Weights of a small GPT-style language model, trained from scratch on English Wikipedia.
Size: width 256, vocabulary 6844, 8.79M parameters.
Training: 251M tokens, 7657 steps.
Each number is 128 + 24 x the weight over the matrix's rms, rounded and kept within 0 to 255. Layers, rows and columns count from 0.

# layer 2 attention output (transposed), 256x256, rms 0.0397, rows 40-66, columns 128-255
[[ 88 137 136 187 163 135 137  96 165 151 119 123 147  65 117 112 135 112 135 100 165 135 123 176 131  93 122 109  89 130 142 159 156  53 107 136 144 154 130 133 156 160 167 129 100 109 141 147 151  97 146  67 110 129 117 112 102 139  91 142 127 133 156  67 125  90 139 142  91 120 123 122 144  88 103 134 128 134 151 162 141 111 114 140 128  86  99 150 157 143 131 129 137 141 109 213  78 131 153 146 148 168 139 119 115 124 129 108 113 106 124 132  84 149 178 107 145 126 109 122 149 138 128 114 123  88 106 119]
 [158 122 110 175 101 166 107 133 119  76 139 151  95 175 171 137  72 142 128 126 106  97 123 136 148 104 116 118 134 152  99 130  98 130 106 122  82 170 141 110  74 125  97 138 128 103 142 137 118 118 142 160 142 121 138 124  99 127 163 159 126 172 114 124 110 131 126  85 123  95 145 102 144 143 139 167  84 142 105 159 118 101 191  99 110 131 147 119 143 100 100 140 129 130 129  90 155 136 172 143 153  81 200 153 121 112 139 141  92 137 132  90 111 131 122 134 100 135 162 121 145 137  87 125 154 114 143 117]
 [113 125 133 169 156 142 150  80  92 110 138 123 126  93 127 191 133 133 167 168 125 119  98 151 140 104 194 139 138 115 170 133 161 133 104  93  94 125 154 110 126  78 113 162 122 194 168 143 121 113 163 121 163 155 100 127 128  99 110 110 154 132 144 104 142 135  87  96 136  95 104 175 125 134 124 175  92 146 154 148 112 137 169 116 139 139 116 133 100 119  87 158 151 126 136 109 143 110 174 127 162 111 166 105 156 137 182 133 125 160 156 100 170 101 100 102 132 113 167 149 133 141  95 127 112 128 134 128]
 [143  89 157 150 107 172 140 144  84 139 108 120  66 129 130 119 100 142 161  92 139 118 149 166 134 129 124  97 120 127 156 133 146 156 129 111 135 110 105  93 102 127 169 156 152 100 132 129  97 118 165 134 147 167  66 164 149 120 101 122 126 161  84 149 140 135 157 172 160 103  84 102 101 163  61 108 138 107  86 101 135 148 180 143 163 158  99 108 181  67 161 149 140 131 122 122 139 150 131 105 116 105  90 159  78 112 129 101 133 145 159 104  96 113 144 106 136 102 121 163 131 137 121 173  96 140 127 104]
 [ 77 129 156 171 165 116 145 124 157 139 159 121 148 154 136 149 160 122 155 129 123 139 100 145 118 113 109 165 135 139 164 136 147 156 153 153 141 142 130 132 170 105 143 159 132 171 121  98 143 136 116 126 112 127 131 148 111 169 149 145 154  78 135 100 177 129 121 114 141 104 152 120 139 118 111 108 125 133 105  99 146 114  98 134 121 131 114 120  99 161 146 117 123 108 157 143 101  88 129  73 115 145  73 156 141 122 171 141 140  88  98 139 148 146 114 125 153  89 128 116  98 142 156 143  89  78 105 135]
 [126 141 105 161 158  90 147 116 138 128 109 142 113 104 104 128 131 152 173  93 130 108 135 191 153 119 133  68 131 164 128  89 138 127 142 134 105 129  99 136 136 126 179 156 149 119 135 113 138 116  82 154 103 124 148 110 131 113 131 131 172 135 134  89 116 111 140 121 132 155 140 123 155 165 103 121 127 134 136 158  97 136 127 119 110 129 119 132  96 137 139 135  80 136 131 145 121 144 115 142  96 111 133 115 112 127 150 129 137 198 153 149 105  99 122 116 150 167 103 130 159 130 106 158 143 128 124 133]
 [127 108 116 116 150 154 117  94 116 113 145  77  82 110 133 116 115 186 165 122 131 123 114 114 118 107 155 159 105 109 134 141 127 103 109 131 146 121 121 116 116 150 143 139 116  90 137 106 106 100 102 103 104 186 124 143 140 144 125 116 162 154 134 121 140 100 140 150 171  61 107 158 127 196 116 100 119 157  92 139 111  88 133 114 108 144 130 120 150 132 108 125 181 102 147 130 111 146  84 177 157 133 175 113 109 169 126  88 121 102 127 144 137 133 147 144  89 157 132 102 169 144 136 123 140 130 151 132]
 [ 98 124 116 173 143 134 166 135 102 145 112 125 174  65 125 142 153 103 141 144 136 151  98 174 105 119  90 106 155 140 120 147 138 121 120 144 170 124 166 154 148 121 161 128 171 141 170 141 136 124 122 109 149 151 160 108 123 115 172 126 170  99 145 112 151 101 127 140 106 145 149 152 137 153 142 122 100 144 149 145 121 108 154 155  85 118  90 100  99 137 174  96  92 119 148 146 140 169 123  91 110 151 117 113 134 127 167 133 144 126  90 126 104 110 123 128 163 186 173 156 111 149 170 156 130  96 147  92]
 [124 108 140 123 178 121 122 117  90 119 118 116  90 107 112 143  88 115 122 171 120  97 129 176 100 142 126 127 158 128 122 114 144 109 116 138 150 124 129 124 167 130 121  78 138 140 103 135 111 132 135  86  85 106 112 126 146 156  82 104 127 143 131  72 132 144 106 143 121 155 128 123 126  96 132  90 108 115 146 133 184 170 101 117 135 121 108 142  76 158  99 104  92 108 123 148 120 118  95 111 159 154 148 141 169 159 177 155 145  83 115 103 139  80 178 119 109 118 148  90 116 107 116 132 128  92 188 101]
 [157 147 130 107  97 103 106 180 202 125 121 142 152 114 116 108 135  91 129 104 157 121 146 106 132 151  75 140 117 180 140 156 155 126 156  71 128 138 160 145 199 156 142 129 117 147 156 156 152 107 132 195  79 134 175 149 116 133 150 101 118 119 132 114 142  95 134 137 129 144 175  85 140 136 177 171 107 111 117 108 121 131 104 165 125  58 112 167 139 133 150 102 119 112 109 143 126 102 175 152 161 146  95  98 160 140 133 113 114 162  76 149 127 167  82 151 150 126 106  72 117 162 147  92 105  94  97 112]
 [134 135 136  98 132 141 152 113 112 104 142  93 164 143 133 107 158 133  92 129  96 148 129 143 128 130  92 119 114 146  98 157  94 151 143 127 127 138 117 121 113 117 112 140 132 155 144  90 104 138 136  94 161 115 121  99 152 136 171 146 198 122 140 109  95 158 158 154 136 115 159 152 107 169 127 161 112 111 144 105 117 157 124 153  89 121 105  99 132 143 143 104 120 109 168 119 134 119 138  96 128 109 138 138 136 124 110 118 120 161 134 115 133 125 127 134 118 123 176 117 125 108 143  89 101 100 178 111]
 [121 138 144  99 137 100 125 121 135 114 135  90 123 124 125 131 118 118 147  98 105 154 123 105 138  90 108 133 150 130 126 140 101 131 162 127 111 155  83 159 137 130 166 112 113  75 140 115 173 122  84 126  97 135 143 132 109 108 142 157 125 102 106 172 135 118 135 162 129 135 109 111 153 135 113 141 157 135 117 136  64 125 102 127 114 135 170 124 173 101 130 153 178 186 113 137 123 176 134 167 131 139 121 127 133 120  87 158 134 119 101 132 111 170 117 104 160 117 143 107 161 153 117 148 146 151 112 128]
 [127 127  96 149  99 106 133 128 171 178 111 135 119 110  90  99 136 103 141 122 125 161 107  97  88 120 147 147 116 117 128 148 134  46 110 160 125 164 117 153 144 130 155  76 158 123 159 131  66 113 164  71 140 114 129 185 131 137 112 134 131 152 155 139 119 124 112 122 100  99 120 140 133 124 137 136 121 136 171 142 115 105 102 129 162 122 106 163 121 118  88 153 100 145 101 129 122 173 162 114 141 122 119 132 120 142 192 150 129  32 113 120 137 115 118  95 146 182 140 152 121 140 132 115 165 148 122 106]
 [122  59 116 131 149 129 104 100 141 122 133  70 161 126 163 173 135 133 108 108 104 125 119 103 154 159 122 146 141 155 118 153 103 154 145  94 126  82 146 102 110 120 112 127 139 125 179  83 102 139  91 168 138 115 126 131 100 133 145 113 152  95 154 134  79  93 140 137 118 144 142 149 123 151 136 178 153 138 116 141 129 109 143 121 114 138 112 120 140 152 108 118 114 130 137  95 118 131 112 118 122 120 159 132 114 131 116 136 102 177 117  94 101  75 123 127 153 112 124 121 114 139 114  98 165  94 151 109]
 [146 134 156 100  93 160 110 103 148 146 130 157 162 109 117 145 129  93  81 154 148 104 141  76 118 142 161 104 134 128 148 122 151 124 102  94 100 124 143 167 126 104  93 108  98 181 136 137 155 108 146 130  78 128 169 131 125 142 123 140 126 155 136 113 137 110 143 126  97 182 139 184  98  98 139 145 131 121 136 101 155 128  97 163 115 125 141 136 157 134 154 124 157  99 114 154 123 119 171 138 132 157 126 134 141 113  95 154 102  98 112 107 115 186 143 123 125 136  87 100 145 149 135  73 142 106 124 106]
 [129 122 131 146 144 114 152 120 128 156 108 138  74 127 122 151 127 156 140 133  73 115 120 160 109 140 132 114 149 125 149 138 131 138 115 139 134 137  94 115 122 106 155 130 118 142 135 129 177 104  91 110 115 130 123 133 116 139 126 114 128 145 111 136 134 127 160 127 138 154  97 138 126 141 134 153 143 116  93 157  88 128 106  98 118 152 172 142 144 124 149 161 134 133 139 115 117 149 137 135  78  85 130 108 119 118 138 117 143 125 156 151 134 123 167 104 130 100  99 128 131 143  89 157  88 150 120 157]
 [150 156 143  95 166  92  67 127 147 137 159  85 141 109 121  79 155 146 144 142 148 107 149 114  99 117 145 113  76 119 137 146 104  77 133 123 106 133 110 116 154 178 136 136 110 123  93 127 186 167  95 106 114 157 136 114 150 140  78 132 141 118 153  75 103 152 150 144 101 132 111 128 143 109  91 100 124 125 148 137 113 106  98 119 134 127 113 118 143 106  92 111 153 142 114 149 110 144  92 121 152 169 150 112 123 169  77 115 100 123 108 155 122 156 129 132 107  97 121 124 142 117 125 153 122 114 130 127]
 [108 149  87 128 155 101 166 122 120 110 139 130 136  93  97 141 143 132 116 132 129 117 125 142 122 109 121 120 141 101 127 133 138 130 139 103 132 155 105 124  96 144 135  93 153 176 140 133 140 153 156 145 134 125 170 136 136 164 137  82 137 124 144 132 147 148 136 130 100 151 116 145 120 137 117 208 102 116 118 126 110 148  76 144 125 143 130 171 118 122 140 111 111 149 150 103 130  95 163 137 114 149 116 116 142 123 127 117 154  93  92 123 148 140 101 120 135 150 141 105 140 141 153 109 136 111 130 151]
 [120 126 127 114 129 114 151 171 138 102 112 104 136 138 148 128 171  90 126 116 121 143 126  76  81 137 153 174 132  91  86 122 125 131 133 120  99 109 157 122 136 125 146 130 102 118  92 109  92 140 118 114 130  87  59 143 134 121 134 132 127 119  91 161 172  90 121 170 128 125 150 101 129 129 123 104 176 119  82 102 112  91 118 137 158 142 119 114 137 142 139 151 101 119 118 156 122 123 102 166 118 123  93 154 128 122 147 106 106  78 117 123 131 136 120 153 116 146 131 123 138 114 174 141 117 149  92 123]
 [138 153 133 152 154 176 111 115 121 161 134 118 143 125 131 138  98 119 129 131 125 124 158 198 127  99 137 165 108 113 140 131 143 112 146 143 169 161 100 113 187 148 122  90 127 155 123 122 179 119 118  99 109 128 122 110 129 151 179 137 158 127 108 127 126 133  93 113 117 145  66 134 167 106  78 121 158 110 123 150 178 155 104 145 126 109  99  94 139 122 141  92 112  64 134 123 101 101 128  92 121 143 150 115 107 121 116 117 149 112 105 103 143 184 157 130 130 110 148 102 156 147 128 120 126  92 145 154]
 [143  70 103 104 133 109 130 135  98 169 113 163  99 116  78 137  91  90 115 102 102 124 158 185 105 119 160 159 107 121 105 109 148 112 129  99 185 172 144 125 169 146 119 167 169 103 124 180 116 133 138 121 132 143 123 143 148 148  99  75 144 139 158 121 164 160 126 115 144 118 132 138 117 119  64 119 148 107 129 106 103 128 119  83 162 136  85 136 141 180 136 100  92  97 129 139 164  85 168 144 142  94 162 114 114 154 198 143 131 155 119 115 136 116 119 125  99 113 139 121 118 124 108 114  88 114 104  84]
 [118  94 120 102 103 176 147  84 106 134 122 115 133  92  95 169 131 139  97 109 112 128 108 178 113  74 173  74 122 128 126 123 155 138 120 108 147 137 130 139 126 133 129 116 132 143 139 130 117 131 124  79 108 131 155 144 148 135 133 138 174 167 149 124 121 116 174 149 143 185 164 143  66 131 118 146  98 131 169 110  89 135  70 127 131 132  79 146 155 176 137 148 110 114 121 141 146 146 149 118 119  95 134 121 165 156 112  92 111 137 161 152  94 144  96 135 140 138 102 109 140 125 151  88 131 106 177 125]
 [171 114 133 152  93 118 143 136 133 100 107 119 121 130 147 168 120 118 123 130 136 172 124 100 147 137 141 150 135 123  92 121 102 139 140 148 181 124 192 138 117 117  89 107 128 110 138 108  88  81 148 160 164 146 139 128 135 127 145 122 132 123 151 152 122 142 102  97 142  90 112 104 125 157 168 158 118 151 120 146  96 129 165 113  85 138 150 124  95 128  95 130 125 148 140 136 175 101 114 151 149 115 171 131 115 118 159 141 126 156 100 130 167 109  59 152 103 147 155 161  81 104 117 124 138 126 141 113]
 [129 147 118 130 160 127 136 140 103 125 116 115 134 157  84 139 140 127 145 114 172 154 108 166 130 135 120  91  66 112 165  99 168 102 161 139 141 110 136 111  94 139 141 139 133 112 129 134 132 158 168  77 119 136 118 113 132  57 154 152 139 129 141 111  95 102 130 171 117 153  99 105 134 106 118  93 104 117 134 111 105 137 157 145 101 147 114 130 141  63 151 141 156 128 103 114 117  84 120  88 117 149  97 104 132 100 109 129 104 173 135 144 131 113 122 119 131 123 106 167 127  63 131 130 122 133 132 154]
 [131 104 109  93 100 154  99 137 116 138 127 105 121 127 100 114 159  56 143  94  98 141 148 141 118  78 139 142 112 104 142 140 148 131  95 122 128 119 116 165 170 159 199 165  96 116 160  96 123 139 107 102 115 131  81 117 126 150 141 151 156  97 120 137 113 120 128 158 117 136 103 119 153 104 126  82 103 106 146 116 131 109 113 145 105 106  96 148 152 155 150  80 127 132 126 113 103 152 103  80 122 154 136 124 125 146 139 162 125 132 125 146 112 136 126 118 142  89 151 157 126  92 129 139  91 172 121 114]
 [147 100  94 144 188 104 119 107 176 130 120 118 130 113 123  88 162 143 136 128  96 128 130 158 144 154 106 131 144 104 111 136 114 102 170 163 124 160  99 153  94 135 109 118 153 123 149 108 131 165 126 124 143 110 146 115 187 155 181 111 103  87 115 132  71 132 153 170 121 119 141  74 176 148  99 128 125 152 174 134  87 127 137 142 103 140 172 142 110 142 148 136  92 150 123 116 115 113 127 104 129  80 153 116 122 189 116 107 130 169 126 134 146 108  75 125 126  87 164 165 132 120 147 157 118 168 144 119]
 [ 96 144 123 139 115 130 152 121 107 145 134 148 105 167 141 156 132 145  88 113  88 146 119 153 113 153 125 101 120 146 111 119 153 118 134 122 120 141 161  91 142 120 146 115 110 157 101 147 115 115  94 115  89 137 134 112 109 124 113 126 125 155 151  94 132 177 120  86 146 143 114 123 100  85 160 161 142 120 122 153 146 104 141 120 146  95 114 114 128 123 122 128 121 165  93 171 107  89 150 127 151 131 138 122  79 128 132 103 157 104 119 121 101 120 129 130 160 135 130  99 147 152 103 140 123 103 105 130]]
# layer 2 attention value, 256x256, rms 0.0415, rows 41-67, columns 128-255
[[131 130 146 151 136 120 140 103 144 134 129 137  97 122  81 115 121 128 156 156 117 168 170 109 126 156 191  83 159 142 144 126  99 152 125  83 102 176  70 199 156 132  95  97 121 134 130 142 123 101 118 138 100 139 117  80 122 162 139 151 146 123 104 140 112 176 121 109 113  87 140 140 134 116 115 160 124 113 119 144 126 128 115 133 149 147 101 161 154 123 105 170 137 121 117 101 104 130 144 113 146 116 162 137 184 181 102 121 124 162  44 103 116 134 124 163 137 118 163 146 140 101 112  96  76 146 137 157]
 [121 129 128 150 163 109 122 113 157 117 138 119 108 146 125 141  98 132 207  98 147 182 165 103 133 152 179 143 129 165  93 169 120 112 165 178  91  95 115 110 162 120 110 122 140 163 109 114 105 127 155 121 140 145 109 135 106 135  95  80 174  84 111 125 137 161 126 126 119 101 178 146 105 116 136 172 119 125 162 148 150 150 125 106  99 109 134  95  70 130 135 178 137 137 147 118 144 130 120 137 142 123 109 111 111 150 110 153  88 171 101 114 146 103 144  80 125 117 136 122 182 152 112 154  81 104 168 150]
 [129 107 145 106 155 120  80 136 110 159 127 158 170  90  88 111  94 157 149 122 121 145 166 168  88 112 174 135 145 135 137 116 136 165 157 128 100 112 135 158 140 137 115 198 106 134 106 137 104 130 160 105 120 165 131 109 130 153 115 136 109 134 149 131 151 140 100 150 132 132 124 151  91 155 116  97 116 132 105  79 102 149 106  94 118 121 135 140 101 121 132 153 137 115 168 144 131 142  96 107 120  99  97 182 123 130 105 120  99 131 147 131 155  87 100  98  95 139 126 143 181 153 119 106 113  55 146 179]
 [119 115 178 128 169 130 173 131 112 120 140 103 144 120 140 121 170 116 134 124 137 134  74 108 174 140 121 125 139  98  88 145 138 140  86 170 121  93 182 132 124  52 132 141 126 133 156 115 127 102 141 119 139 143 102 137 121  97 131 127 136 116 116 158 139 129 106 144 144 147 116 139 182 130 186  97 114 112 145 104 150  46 154 161  96 134 131 141 166  86 132 180 114 130  97 154 142 132 116 134 121 132 126 103 135  92 136 109 132 118 130  85  98 137 128 111 159 167 104  97 106 123 130 124 128 137 150 140]
 [110 111 136 125 134  94 112  80 152 110 165 145 144 113 113 134 101 125 146 204 115 134  80 111 160 101 105 136 119  78 129 114 126 129  83 140 116 150  84  96 109 100 162 132  95 161  99 135 114 110 150  98 127 132 108 170 157  63 134 147 149 168 141 143  96 128 134 105 126 126 124 120 141 172 111 124 155 123 181 101 134 127  86 108 130 113 143 137  98 166 137 139 150 121 122 104 153 134 122 135 139  93 115 164 101 139 130 136 129 110 133 116 107 131 127 103 183 140 148 137 135  99 165 117 123 137 138 115]
 [113 118 120 113 176 134 112 105 133 153 146  79  95 147 111 102 123 107 174 149 118 146 103 174 123 139 144 119 166 136 163 142 123 129 107 113 139 123 134  96 195 172 121 130 140 175 133 140 126 164 111 145  97 106 142 164 120 113 121  59 124 161 134  93 103 132 123 182  94 110 153 165 157 116 127 131 111 144 142 155 124 113 161 112 133 112  95 159 145 127 112  71 129 154 132 156 107 118 103 148 115 102 143 151 106 126 158 122 163 132 104 147 123 113 113 127 116  92 124 123 129 127 141 131 138 128 139 111]
 [125 131 107 120 113 118 112 141 133 111 140 151 177 104 127 130 128 115 114 134  96 114  72 142 181  94 125 121 183  94 103 124 131 123 112 111 142 108 142 100 106  81 157 150 121 107 149  94  98 115 107  96 143 119 113 134 124  48 163  91 127 157 143 130 149 166 182 119 115 116 110 122 116 140 165 122 155 134 176 139 166 122 140  88  91 108 166 158 119 152 159 137 144 141  94 147 153 165 116 134  99 139 113 152  97 114 163 133 151 144 137 127  84  74 123 144 166 147 100 122 124 134 127 134 147 196 125 101]
 [117 123 120 121  88 127 105 151  87 112 186  81 173 160 106 175  90 129 105 140 137 129 107 127 184 128  90  85 128 194 161 128 116  75 119 132 120 152 109 123 158 108 161 116 128 140 149 144 129  80 122 123 162 100  71 128 127 134 140 155 121 132 121 124 166 108  98 153 109 188 160 141 143 144 127 103 132 169 176 130 115 106 161  90 141  72 159 171 112 146 106 117 136  99 137 136 155 151  97 125 106 130 124 133  95  59 128 109 131 134 125 124  94  94 135 164  87  86 102 130 121 145 133 133 104 150 124 113]
 [134 120 136 167 114  88 141 115 166 134 116  99 114  81 145 123 119 155 114 124 159  91  93 130 151 148 101 153 106 157 127 137 155 135  93  68 174 112 174 164 131 126 134 127 126 103 168 107 114 123 167 148 131 149 139 138 125  90 157 133 124 155 137 120 102 114 106 110 160 113 137 105 157  96 107 139 142 133 138 162  87  98 158 176 145 128 103 148 114 131 165 164 109 162 126 129 132  98 136 110 149 132 113 122 121 118 106 175 134 108  58 188  79 127 134 120 182 169 132  88 115  82  86 111 105 143 132  90]
 [133 140 136 144 144 158 154 137 114 131 137 128 149 112 127 128 187 132 103 140 112 122 141 145 124 109 111 168 108 101 158 115 100 101 144 115 110 129 100 131  87 104 133 134 135 134 163 110 120 119 105 184 129  72 126 149 126 119 147 123 124 122 117 113  81 114  95 117 133 122 104 106 103 169 151 159 193 120 130 113 161  92 130 117 156 116 127 137 171 101 103 101 107 144 106 157 125 122 148 141 141  97 104 134 127 100 175 109 158 133 131  94 142  84 133 144 100 130 118 108  90 122 139 110 136 152 104 147]
 [135 147 122 140  99  86 106  95 150 103 126 175  96 121 145 128  73 141 119 124 135 111 149 133 123 148 129 138 138  94 121 104 156 131 138 107 123  78 147  90 115 136 127 140 115 123 131  86 142 168 108  78 120 132 158 146 156 138 121 142 147 171 157  59 128 130  93 124 118 158 127  82 140 164 110 121 127 124  89 128  99 155 133 161 123 156 147 120 142 140 134 117 143 167 118 102  85 118 108 133 135 137  95 119 141 156 108 125 120 129  91 166 110 162 113 122 122  96 118 103 139 119 109 142 146 121 159 136]
 [117 164  64 176 108 149 111 156 143 149 144 130 146 145 109 162 119 103 152  72 159 146 132 165 113 117 153 125 138 163 132 152 105 106 120 108 128 107 146 130 148  95 115  97 133 108 101 157 128 180 126 104 165 141 133 135 127  84 150 139 105 148 104 132 133 149 181 136 146 178 129 127 119  54 119 107  98 159 105 157 108 155 135 133  99 120 139  96  98 142 147 142 154  87 135 168 124 140 142  95  87 162  99  94 165 129  71 215 131 121 134 189 116 125 142 120 144 100 105 150 131 126 112 133 124 132 145 118]
 [103 129  71 147 149  93  93  83 116  86 140 110  94 137 144  98 124 133 124 191 158 132 131 141 147 122 170 117  86 123 102 127 128  84 147 110 139  86 117 100 149 127 124 118 106 142 107 126 115 127 129 126 109 115 136 179 149 130 111 139 144 127 122 158 115 121  98 147 117 108 104 120 115 144 138 118 116 108 129 168 164 138 115  93 139 145 141 151 128 112 123 132 150 115 111  97 127 109 109 143 154 123 131 139 128  88 127 144 143 127 147  91 154 117 139  95 121 139 135 102 150 149 166 101  90 122 144 139]
 [168 156  48 189 126 147 108 175 119 104 124  92 150 150 178 127 146 138 160 119 113 143 140  78  95 157 116  99  51 101  85 139 125 135 140 105 119 144 137 130 136 147  87 100 132 102 122 112 161 137 137 150 160 122 166  92 105 137 154 126 148 149 130 138 150 107  63 129  98 128 138 163 112 129  94 132 149 142 167 120 132 127 127 112 147 106 103 100 126 145 145 106 101 161 130 115 106 140 142 134 136 139 140 134 167 131 142 152 105  96  59 167 106  99 145 144 114 148 157 140 151  83 135 106  99 104 124 118]
 [142 116 145 164 183 111  78 124 123 102 118 154 126 113 154 146  96 143 154 124  98 155  95  98 141 117 113 109 106 125 138 137 124 175 141 137 156 112 121  83 138 115 141 130  98 182 166 131 149 139 137 130 134 136 110 153 137 175  96 136 130 111 135 130 129 145 148 104 114 125 114 129 134 160 109 107 140 145 128  73 101 156 119 113 116 132 101 136 141 137  99 156 164 148 151 121 171 155 138 163 155 111 118 107 128 164 137 127  82 126 133 123 128 126  94  89 156 127 135 131 123 148 141 131  90 166 119 138]
 [119 117 156 118 136 148 147 125 101 119 173 112  92 116 151 130 148 109  95 118 140 137 107 157 140 135 141 149  88 136 165 142  85  67 130 131 107  89 132 140 135 139 128  79 185 125 112  84 170 139 116 174 152 108 111 144 133 127 106 108 144  97 146 115  89  78 154 125 160 137 124 108 123 151 145 130 129 119 116 138 129 117 102 151 153 100 126 180 141  94 114  65 101 137 146 142 123 125 165 136 143 152 186 135 113  96 152 155 143  91 123 116 153 103 110 139 101 155 119 100  90  74 122 153 149 149 163 158]
 [138 140 111 142 136 132 174 105 124 119 130 109 140 143 139 143 102 122 107 171 116 164 114 138 151  75 110 143  98 163 128 124 106 135 169 110 110 119 152 108 126 132 166  98 134 160 126 158 123 131 179 101 119  99 139 188  77 151 104 118 169 110 103 129 129 123 110 139 101 131 148 129 132 102 185 106 147 104 126 116 147 127 174  95 124 107 119 122 155  93 126  97 126 145 123 169 135 106 131 132 165 119  98  94  96 116 142  95 178 129  97  77  88 166 146 125 120 141 111  94 126 126 115 134 154 161 104 133]
 [139  91 131  84 107 180 133 126 158 140 144  98 121 142  79 141 128 129  83 102 172 132 147 148  81 159 103 104 140 121 164 119 175 138 117 159 164 135 173 113 175 131 121 138 106 114 106 158 124 175 107 120 112 122 128 102 159 108 127 134 134 137 137 148 106 105 129 175 139 136 146 102 131 103  93 121 104 159 104  93 133  90 127 167  97 106 113  99 137 128 145 165 111 131 121 122 108 116 141  90  88 152 139 172 141 113 154 126  83  96 154 183  88 150 110  93 129 132 157 123 134 127 103 130 177 110 113 105]
 [119 132 132  88 130 109 114 162 102 133 124 156 148 136 122 143 144 136 147 157 173 155 109 125 128  75 146 117 101 116 116 151 151 101 144 156 179 147 135 149 171 139 141 134 167 159 123  88 131 126 125 147 149  87 141 123 118 119 120 103 141 158 125 108 102 127 110 158  82 131 112 180 153 181 136  93 122 161 158 112 113 137 159 155 146 112 116 127  87 117 105  96 116 169 108 130 127 150 162 139 109 108 128 106  74  72 139 101 194 132 106  69  75 114  90 165  99 116 132 120 129 118 145  86  93 169 117 106]
 [150 122 105 120 133 109  98  68 170 196 133 107 116  83  94 143  99 117 144 124 166 147 124 156 101 143  98 119 125 142 149 118 170 100 152 139 128 112 141  99 137  58 206 111 147 158  81 145 106 162 140 106 119 107 123 133 124 114 158 118  85 113 122 131 143 106 147 164 107 115 197 178 124 118 114 109 141 152 138 111 123 118  80 143 115  86 160 100  36 132 121  83 140 141 141 129 157 145 151 100 144 130 116 175 108 107 110 131 124 142 142 139 108 145 101 115 150 138 106 122 130 147 121 137 129  94 109 100]
 [170 113  95 152 111  96 100 115 104 157 101 129 160 152 138 147 104 128 126 157 140 119 118 121 175 118 129 173  95 145 135 127 134  96 103 105 103 163 147  74 132  99 128 152 111 152 112 118 120  92 123 116 119 133 143 140 125  88 153 136 130 136 128 142 107 135  92 107 119  87 129 133  89 183  61 118 163  93 170 132 101 100  98 141 115  41 101 142 143 170 119  74 166 165 107 142 193  80 136 127 191 112 119 152 134 140 178 135 129 107 157 151 122  96 141 131 123 130 131 164 131 123 123 152 139 117 137 122]
 [102 139  78 141 118 170 133 121 139 138 132 104  94 111 110 135 120 110 136 104 127 155 133 140  95 137 137  85 156 140 129 107 171 170 145  99 150 145 136 151 147 110 111  92 142 116 158 163  64 150  96 150  56 128 163 138 102 171 140 131 117 105 131 147 119 116 173 137 128 107 145 118 107  70 171 165 131 122  87 165 126 138 155 121  78 102  93  89 111 163 127 142 118 124  89 120 104 134 130 186 156 184 127  89 151 144 102 137 151 194 135 110 111 168 143 171 151  87 117 130 179 160 134 144 141 114 116 114]
 [ 75 109 122 105 134 152 159 165 117 187 125 168 158 124  91 104 137 119 107  87 108 129 164 106 165  78 149 135 135 121 138 125 150 107  90 174 132 112  97 155 115 118 114 177 123  81 139 104 125  89 117 111 121 141 126  91  95  79 102 117 151 141 108 117 133  93 145 170  95 145 144 124 103 121 138 135 158 100 131 147 145 128 107 143 178 101 109 135 140 122 153 117 124  89 140 130 117 123 110 137  99 124  67 111 124 108 128 137 124 122 105 108 154  90 132 139  99 171 135 112 175 155 122 150 174 173 172 164]
 [ 95  85 117  85  82 127 128 118 131 140 118  91 100 122 119 138 162 120 115  92 118  82 153 121 136 121 114 129 145 126  96  81 146 109  85 160 144 110 109 133 138  70 143 138  92  95 133 157 132 169 147  99 118 133 102 146 114 115 125 131  59 160 102 121  78  81 159 188  79 142 119 165 103 144 137 121 169 131 112 112 120 136 145 135  90 143 142 120 130 133 121 145 127 130 105 117 124 141 116 120 109 145 150 163  69 135 116 148 166 117 136 121 150 145 118  90 135 129  73 169  84 116 131 144 130 167 188 114]
 [103 140 162  82  95 131 108 159 129 123  84 125 110  96 120 144 111 108 101  98 140 120 123 131 132 120 147 116 119 157 170 135  68 109 110 165 151 111 135 153 116 115 125 167 133 141 120 126 124 123 124  97 101 124 108 185 113 111 154 138 101 103 127 120  77  89 137 133 126 115  85  80 124 166 180 129 129 151 140 186 112 132 169 176 121 146 148 174 115 112 108 119 102 136  98 129 156 103 149 110 160  93 116 122 112 147  96 137 143 146 106 126 121 103 126 141 166 125 155 118 100 136 136 123 135 187 138 131]
 [119 153 113 130 125 153 129  92 117 115 167 110 160 131 148 137  94 179  96 127 112 126 124 101 153 135 117  80 109 122 162 154 137  80  97  86  95 160 136 144 119 126 129 134 154 148 153  97 111 154 139 129 131 127 100 122 145 132 140 146 112  96  97 109 152 207  92 101 167 156 133 139 138 137 110 150 125 110 134  99 163 152 122 170  78 161 109 116 114 103 129 126 160  99 166 144 136 151 122 121 101 146 134 127 158 100 151 112 113 145 133 121 153 146 116 142 137 123 139 150 141 138 118 146 100 116 131 122]
 [102 148  92 104 169 110 144 145 142  94 102 149 157 126  99 116 144 118 183 157 105 135 142 108 119 124 131  92 111 116 134 140 187 180 142 127 127 104 129 145 125 139 139  88 137 165 119 171 168 139 168  74 121 120 148 137 158 150 149 105 111 152 110 132 106 127 139 162 127 101 158 143 127 146 138 143 101 145 145 135 105 103 138 143 114 106 116 110 163 124 114 122 134 109 126 160 138 141 101 135 100 138 127 130 160 156 146 134 116 123 144 133 108 155 131 123 166 144 153 122 208 108 103  92 143 106 134 192]]